{
  "n_head": 8,
  "n_kv_head": 1,
  "norm_eps": 1e-05,
  "rope_base": 1000000.0,
  "rope_fraction": 1.0,
  "bias": "none",
  "tie_embeddings": true,
  "init_out_by_depth": true,
  "lr_mult_qkv": 0.5,
  "warmup_steps": 200,
  "schedule": "wsd"
}
Each number is 500 + 50 x the weight over its row's rms, rounded and kept within 0 to 999. Layers, rows and columns count from 0. Numbers have three digits each. The size before them is the row's rms in percent of the matrix's.

# down: layer 8 MLP down (transposed), 1024x512, rms 0.134, rows 890-920, columns 0-63
# gate: layer 8 MLP gate, 1024x512, rms 0.094, rows 891-921, columns 0-63
# up: layer 8 MLP up, 1024x512, rms 0.0984, rows 891-921, columns 0-63
down890 099:481566524481495541603426485473540521445541447446458564476582464545562517431456502536516513484469524423449498553535437503420392608502462508489420548485540497454529432468475559475523468484518508
gate891 092:475559591483584493549449622498497483555413545539442472559560461496608536574499451547467466466384521408483433469550564570498490508452551501501525529465532509531549555516512554527483499448538509
up891 096:518464394506454442486502458483528466487633424409533536417485477471489451477542539469606511456436575559489486483467594488411529471551421491452516566468599475528554544442450530489483462457475481
down891 099:498477460519501506545494484402410452508485449541537566631540548512551463503480522464555505545531508555526559464529589427529566402473528570507457481555487471540425502481531513608471508473514495
gate892 101:530524539468450389461506493486386528427564511435531471466534524462406508514574468484529480506524497480477458447570562508513508505515528531564517518465567524517461461581444553461551498513450544
up892 102:429462428452501427480561437459487516532548501504488492457470449494473564517380444515554464443526527490427469435476445468440511573507554490495469491563516478573548440520496437496518444410482517
down892 104:481475439532416493561490478520474456505465492538509526458402431468357482511532456518459511432559548431556433526463463556544503568423548517518508476537460499512500503528522413443537456499414566
gate893 098:490503489499419522491434535462466463503480438488454503470508493405413533546527603439460560517457508475435534532589564459468533500440447512473499432640464503518450455580617490495514458574489471
up893 099:523435486447487416446519445506476555494432519449498446516435535482460455488585498539472503500512506458460543576532516452564564452491441504502548498570488566539453537498510474501489488564553416
down893 100:462551496503469555601444621443536508508410481469483533551496416392425426540509464499527551492497572458529497472418519396451473389555512491433483509553515552476434494512419580501555402480585442
gate894 098:500537470569455512523511498498621541474542466510507520542442439536519530470506541537424501630467531591542507549534434630484514458555414454482531485567452582530566476563472506514396440475452474
up894 097:510473585463501476486367459479506541420548465504512420451479419455584468495551502510426534532529438474457517469549468527551513570472546557486493437556610503462496508512493591473430549522557452
down894 096:511514569483509416438506414465447473411522407535543478446522387536536493486579491498522512543481544462450592510506526540499462513495514519378453586396534452530425411511485522541523618570530470
gate895 098:478545518454426512485440381567498489488495590469481539392450476466461448524453446517519452440540511547421380582502553570543523498459426421502516551447589565428496465508540587537519441513507492
up895 103:502556576521587502489457460558548462468556419502495452454543517519431477448478472529471557442498544628445392534474495489456572572480502493488463539507444392470532496511490507525471424420436560
down895 098:537565501520523539504497443523569457516484465570431545558476478714491465429463468469567516436531433499482516403571504509486519543458546420516449509466475493545518489514617570553450598493462567
gate896 096:457576493458429502488498538428480480450552517505460520521556558308551474552538532450507492600557559543512491521593643515426408515449571619430492544521471450537522496459473374486533570484381565
up896 093:546566513536447446526361473467453540622522562586469477427454429555508464527480511474529531443446405497526469492595463507578512442540512413494593452502401510485553460465570524376478513489515487
down896 096:494498503466557475424514416461548592470505618532522481511451500542549488479554471422499445512483548507489482455505363534492553511464424463541506574520518531565565532419497450490537495507511534
gate897 095:510566409516518537492446503514558532491554532567433449517475531604501532516498507433584470485498555500497445597512508472465519546467537496369381584521493453525568442487622475406533435493522498
up897 094:523530447515566491621545508472542464478506466449527425506473550491474528483485439486496479488578566403614471539423527500553491498517514478477499500452541517504531488475435427525532513421509520
down897 092:439508553528468500487637469473440531511579463493546473575515521549411415518522526432485574537503416479578584502488447450542473495576565516489455531520533492522483429421363500505498511506492480
gate898 098:485475597489490503464400534518483486551493507536534500583523483491516454506390447502494517510543533549403548571540528488470476589556559441494447493411506580504514516584420418515518483491476511
up898 098:544491555450519512439399477570498474553489502479444549534512468467531578495503483569485586511437541428494542472450410490455448522407547604507530490477429497399562479495556419484438496518539418
down898 096:498561424499578411468508487514421560533426495484489458513509520515516594427477395534474546553506516506473512371448406518458531455535489488424528528532478538503596538561540568594443565574528450
gate899 098:442511508453522502470385439442477474527459462476509436454529492475611431552501372535474487500542504503494541522492428459436635526500532510546508562375591496400535498426463485492483459468410505
up899 103:520541507510534562577485435495443610558556537566467441512425520476561491469411582520416603480494447576517529467576512434426391475499501576489642455457513419544432540485527555562496464495490489
down899 103:571525480516447561441515519535594415444561446556528517447567588497472516512425508550550507522514485617625522547448462548581482516536456593491467573496562488480516571422437581540512385513452497
gate900 098:483505391452423564496531585472459522394517455513506516399505565488483562463501459486539394450463472530616541574468526497473504473422535574490460464508500546486460548467473473525531453437591517
up900 101:483552474495526549543543441557483475499463509455444473479450418520472492394526468619562528523525531426500445379465434569471488515441618440517562503443449532476472492479573596546433463455457467
down900 101:475479500532514530613546481614636495493480491531559483476537384426493506441501387503559520520450480541485450559442482551496509437482506535456578496497517591513480512517500531450538556555550351
gate901 102:516424526508479491498542451570473507447476485469524471579423499468513427470527502404451548510543397412482439526485518579499442499529490488542493566570463522511588559450453509534555458524412495
up901 099:523492463462497533478473476586550535481489459409456488408474542503476460526525488460495475479429529551518356582441480476571553567430492560472459513475380582493516483541517540562496547583498446
down901 102:540441463594493455484550500526490465455431426533523498503489485508420428530554557477467510496526526468559391528480364509515576548525452512469468465468515619482589527565479465445562561496466460
gate902 092:480453564430477495443517399567505514547505545460476475512533474555486460475508517501403495472494463500493582490526564501564562526532476507550459517494522637523365604481486492544482531461513552
up902 096:496583509499456495507503495635553528437478448385474473489370478485468503440451536453451439517509541503562542539521482542480494536493523426522502505463568536568464520516548513515536418552481551
down902 097:582483570485488563512458551460485557538472455526503580496442529457509605503538531512553403471470552439480543496437450504497503475526501494549477457431502486553469476473576450523550529448508429
gate903 105:554496510414507565483527545555386521394451556461507469502478516502531527568460458425497508452444553496500482471570569552435558500460450515531531466513531418457458568483417429569441517452407559
up903 103:487454498432529497512518481427463441520571483490506503477494410511518496510531507498474514555508398388489580494422507417483552452386566500464521558505499488548524495531428486511530501529598509
down903 099:412544474607472597539419416530430390494462496507498583494575557504544446487561444563571583525515433461524570498533435543505488368535500440589414491435440548447527474460476458428505491475538523
gate904 101:482515538468460551487542470540429352556461481488455505471441505447491553525532470461531532578517528491466585508511528479407455668522537492543416442513513523563427560560476528585525505424458494
up904 101:399470492590494556535487470470537480515543487435472454507524642461530449479490546529387566545442452522533478506478413522509438459527479439504611511481523401546526498404516575492502547544559476
down904 108:442486519516481570550440473509530541485474501445462467412500564525558554543515477515503482522487479510528442488453555401508423479491478530522524541490468504543496443422428518490471540573489561
gate905 112:462524451482424554448449484563480537513446537590473507492481559582509448569535469461599448502579432490537470458483518583415497515501578515426594514362442473629461548433476409513405515496519532
up905 108:517531478522525485467460566475612378519482499527579447456565526487440489509490450432511549465510420522516626501422466440492541515561476438481467521566536533404487476482472551471541538512467542
down905 108:548422507473480441563407523595516485419444406420536531370529555500518588457494415524487483479503381544441511523489446538469512578408556572408460525517541563494512490545520517439566493550519469
gate906 117:507592496530427594450539563402536582494457492589472530595471491549598509454448434490544483423500462507433497444473555492507479552511448519447503583503480554547512513604425608469493449570523508
up906 111:459509399523479514507495502493458466487591467436560468526554507502509450523551525571470482527559480621460440570476427559469458581388495497461556564455627477562482444480535448469503420406483503
down906 109:526512452547523509518472520547526489519519501475531465479538582505625453494502539514510480465513460510549450524441456538413496552503536523396523461509544444484564456493570493436591523500406446
gate907 105:456514380443549475450480490565454560424510474566336570453547583509509532515619502474470518527524541492511408480549524445464442506485570439543583525523571549465439572491459483543521423488436504
up907 104:451524507433448485517495482506540538469522488521490472498596493429503468510457541491522412500505550512505433574477518543418469524521556426576406519457489520530499529475486583483504515467458489
down907 105:554524532480549472421482497474456487477501551502525462505548517503392514493478478502525519519553486438495494434468522445371498494471547410447448484457502399416525500562446536511584520470500480
gate908 102:583460474485526552528522458390554469518503430531429506517445491530532514539542460455632444524442549514565483466533501497511491453455423496570609583539635495487453406532467540512618561552425532
up908 103:529552492468460473506520476479388480480527564545463485493503402527491422483442537534513509492555639552557483553543519520571466476404565475591470568487517516533464595528521618413495543556404536
down908 103:544540480520443464507472560467512517532455503518441437485513462597511536470518439537488521582498597464449525514455455492495491415485402448448533534584423533577468532570560470456456451566530473
gate909 100:576449531515538558455538458519454418471557461485554487503480500490523537537430467456447571520564448512544467562507526432568479473588460441508601567564512451466514437508583533541522443524481550
up909 096:550462521362540433548588546485498494452406546478536492429429522440504497537453473435464495478540490514535433450466531423446496483526543502505548563599510506494553467511573523481472539519484437
down909 097:632495478397566455500556496548462487510505416486404403487549506569464521483445540577499594458456495482595493576519514442506495523507475488616582474567567516516484510489544506544506477571521531
gate910 100:542519492510471488470465518474432463545492504555497463473533485453499469486509442513459444518512440549471562547524483472431443532479474450516414466415462492537426391491510528555516464493399517
up910 100:485569480496449567462543524472460560540527501558449508412469541568421472498515477470535449599493541520469598499581515521449513377412492491493418503497474436449618584460528511492504552501486502
down910 100:321588526472600476469525540449439518485503440426504482434520566436501523482536487527547542539536575636428539402467514535469530408512464522435414473538561487490529545581468552525517525504426528
gate911 101:473509511479555499597526506390449519497492496525506490536451530500537474486557518527542524606544602594596529493484350522445511470525522580497599470505507420496506558520443420556575460432528452
up911 101:485448568461413611449424475533489478409467553446482431466504424509373555444518456476531451482501490584493504496475564554504530533498417340415447499525503503468613556532536574465545493535535467
down911 103:534493545549552553496466500543453564545488561526536516470574437495432504440467420549392445529489384526476439482548488441450476543539448534449472548504545521432474587455507490435507539546473457
gate912 101:454539561408421471518450564606387478492491559564547505511474449503480588430427457484522550436487529582462520499522441595454517507494495531559514462541564500470504552544509474495464584468457604
up912 100:516537502516371449466463525599454493524416509542617504506405492581545531550531464594515461532499417568537443479462576608495516509499528468485513367531501506461387591487458516461487558482520583
down912 107:461539527603493457549468423490597502573519578516489499473436539450498502516481527544497430433520536500459480452435479561438399500519588402426461491563491585483324469482462458503457527429475565
gate913 100:420455524500531530590481427432506504450431515563539508443432492446515445475555475541499482488630535446546429389546555508535447447441539573511443441504478530550476525522563482432469498509559438
up913 095:448483481458442495535510537522451512482502464485496471463522502463446404504434469464540462467531523437510473529407529534502514573527501428524425452425433490488561603508446518424600472453458486
down913 097:499475462562479564475497541476466501547515432576468500533475547555631462542460515531538405495517561351479476528453427497595475483527437426569469442494508472548613528493496505437507509552524383
gate914 097:495497442407467494511514456434490518485513559466509523515578416496488452461563535468520448528373451553593559415465567540566510488490455528499457508460500521482463482467503511536514525494455464
up914 098:503518440510490488456564529527500500469434599546569502470556393435436539451412448442489510461450509457506572443570500575558408531545465477511388565489447458463396504447543506478466494486521465
down914 098:421510442394444516543535453450450516506506546392430471504464547498419435561515469458479478530475504416510493539510538518488432474467509506540466588484459429472489528488439531443496474419414558
gate915 098:469490454606461574526498662471457481537644520535434551509396412558470565471383446557478407513547511513482545356581552510539509579533457493381437439434539458508468568504629478447552506534466642
up915 104:470459444520462379527471504544449518543604512471510590608488470447511401456468471507524564440579496549430475492559531516460438524503472438454442446550524524453508568522418424482499554547470539
down915 100:480549485510402425473492639638487461566509554506555570515484361484372482570547516541530560571517468483477518521478581430612540547493522524562541501555511460596534589583538538481461476526499496
gate916 096:377507534561521425454502431586517541490560443502446502554506379428504477524455504466462478427494599479481501491618510454477568414472446499466446507521446610538470399503554537503453523472489453
up916 100:518515492444530447597561470525525493538460514510533526435532440508498480510471501560400500548537448473525494539471447449424607483507497480397583547473455542396515421454527488506507523476524465
down916 096:524471534447513498516509596453506452411377462369539551497523499428488541515515566498509540494514536464471438518508472423475474513449549576547495478531532617401499394514431410578501474546500521
gate917 110:543595530511476465446572553505535502505489513451499567484530545461580477444447472385479424474493528487539602600618454531513502504488366509433544531470519512428459457550382503560499456452556544
up917 103:435524603499582441567503512446492465561519563537586534456508506501543462596540476486489510507434432520514465607503466620558496546551411499539540556497558501492498488628559545509491605371580412
down917 101:502468508455446499533570503506506448460476532467495460465489490576437563564480461546515519542466487507548490535503451447553408526526544453547446562500556502550575537541587606556572594428599509
gate918 095:464480471540594521412470532535552438417528512559456543525393549428402529437477485551551440483562543518539413501484453465584605474420503423512533573519558439463468567461565509418567486577480502
up918 098:480485466519493527509453531480580531516452494477457603490559493497462530503455602513441553525478453391502573483477516521505585533533497467416472531530450503532524523410550536490536467582607556
down918 093:599570475566456423510618547485482484488410505504475637513459550528476512547555601507511486440482479470478468577507547446498568603479480535537575468533408537540521532502538445542547477592513552
gate919 099:502519420496564463488512534505431479412494483476425508558653515420601527554554601502531518490446472499542550527540480583501537465458470535376569591512415548563545457514583350527527418457568546
up919 099:493453550561574518546545507481525430465542558512511422437536574421521506508475460499540539468547563500443482428508383480575564504371448530531445426551472540456510544597522491542631539454493546
down919 099:546555527520508608476527469516505465597479548433527469332558540442583359571547506441586514591481504544532464520576547556552613458441514472571499476500505589553463455429479378526516543458521541
gate920 104:516417569483527510487474489431497414480540519454560549584502511447517619497543482521411525468504510567513499480432460457493485427585503492569500498473458482621435534393636462516556541552551423
up920 105:541436509601463492544524444430471433557477450543502553525536538539454495510636555478473391452579538511495515391529591448525559521575352465493493505440516414512508516580511495584496641452481570
down920 104:503467472592366484550556484426508476479524451531502506554574443517474486499562572431451465488453401476491466440506485515469423434597403437449522489494470356478522461514547455540613452499640578
gate921 098:517539435470577586526505461439492431522559477436454521547501487385493562539506457509437488527482502469531573490526504538499515485485585366479549507507476557460519494477545474424535504476557498
up921 099:517527494509552455479471433511462563522425441538496468484530456564509458460541482400497585523508493391504456474487482454484523498509452549577509545482498571560514446448509476453538479504526559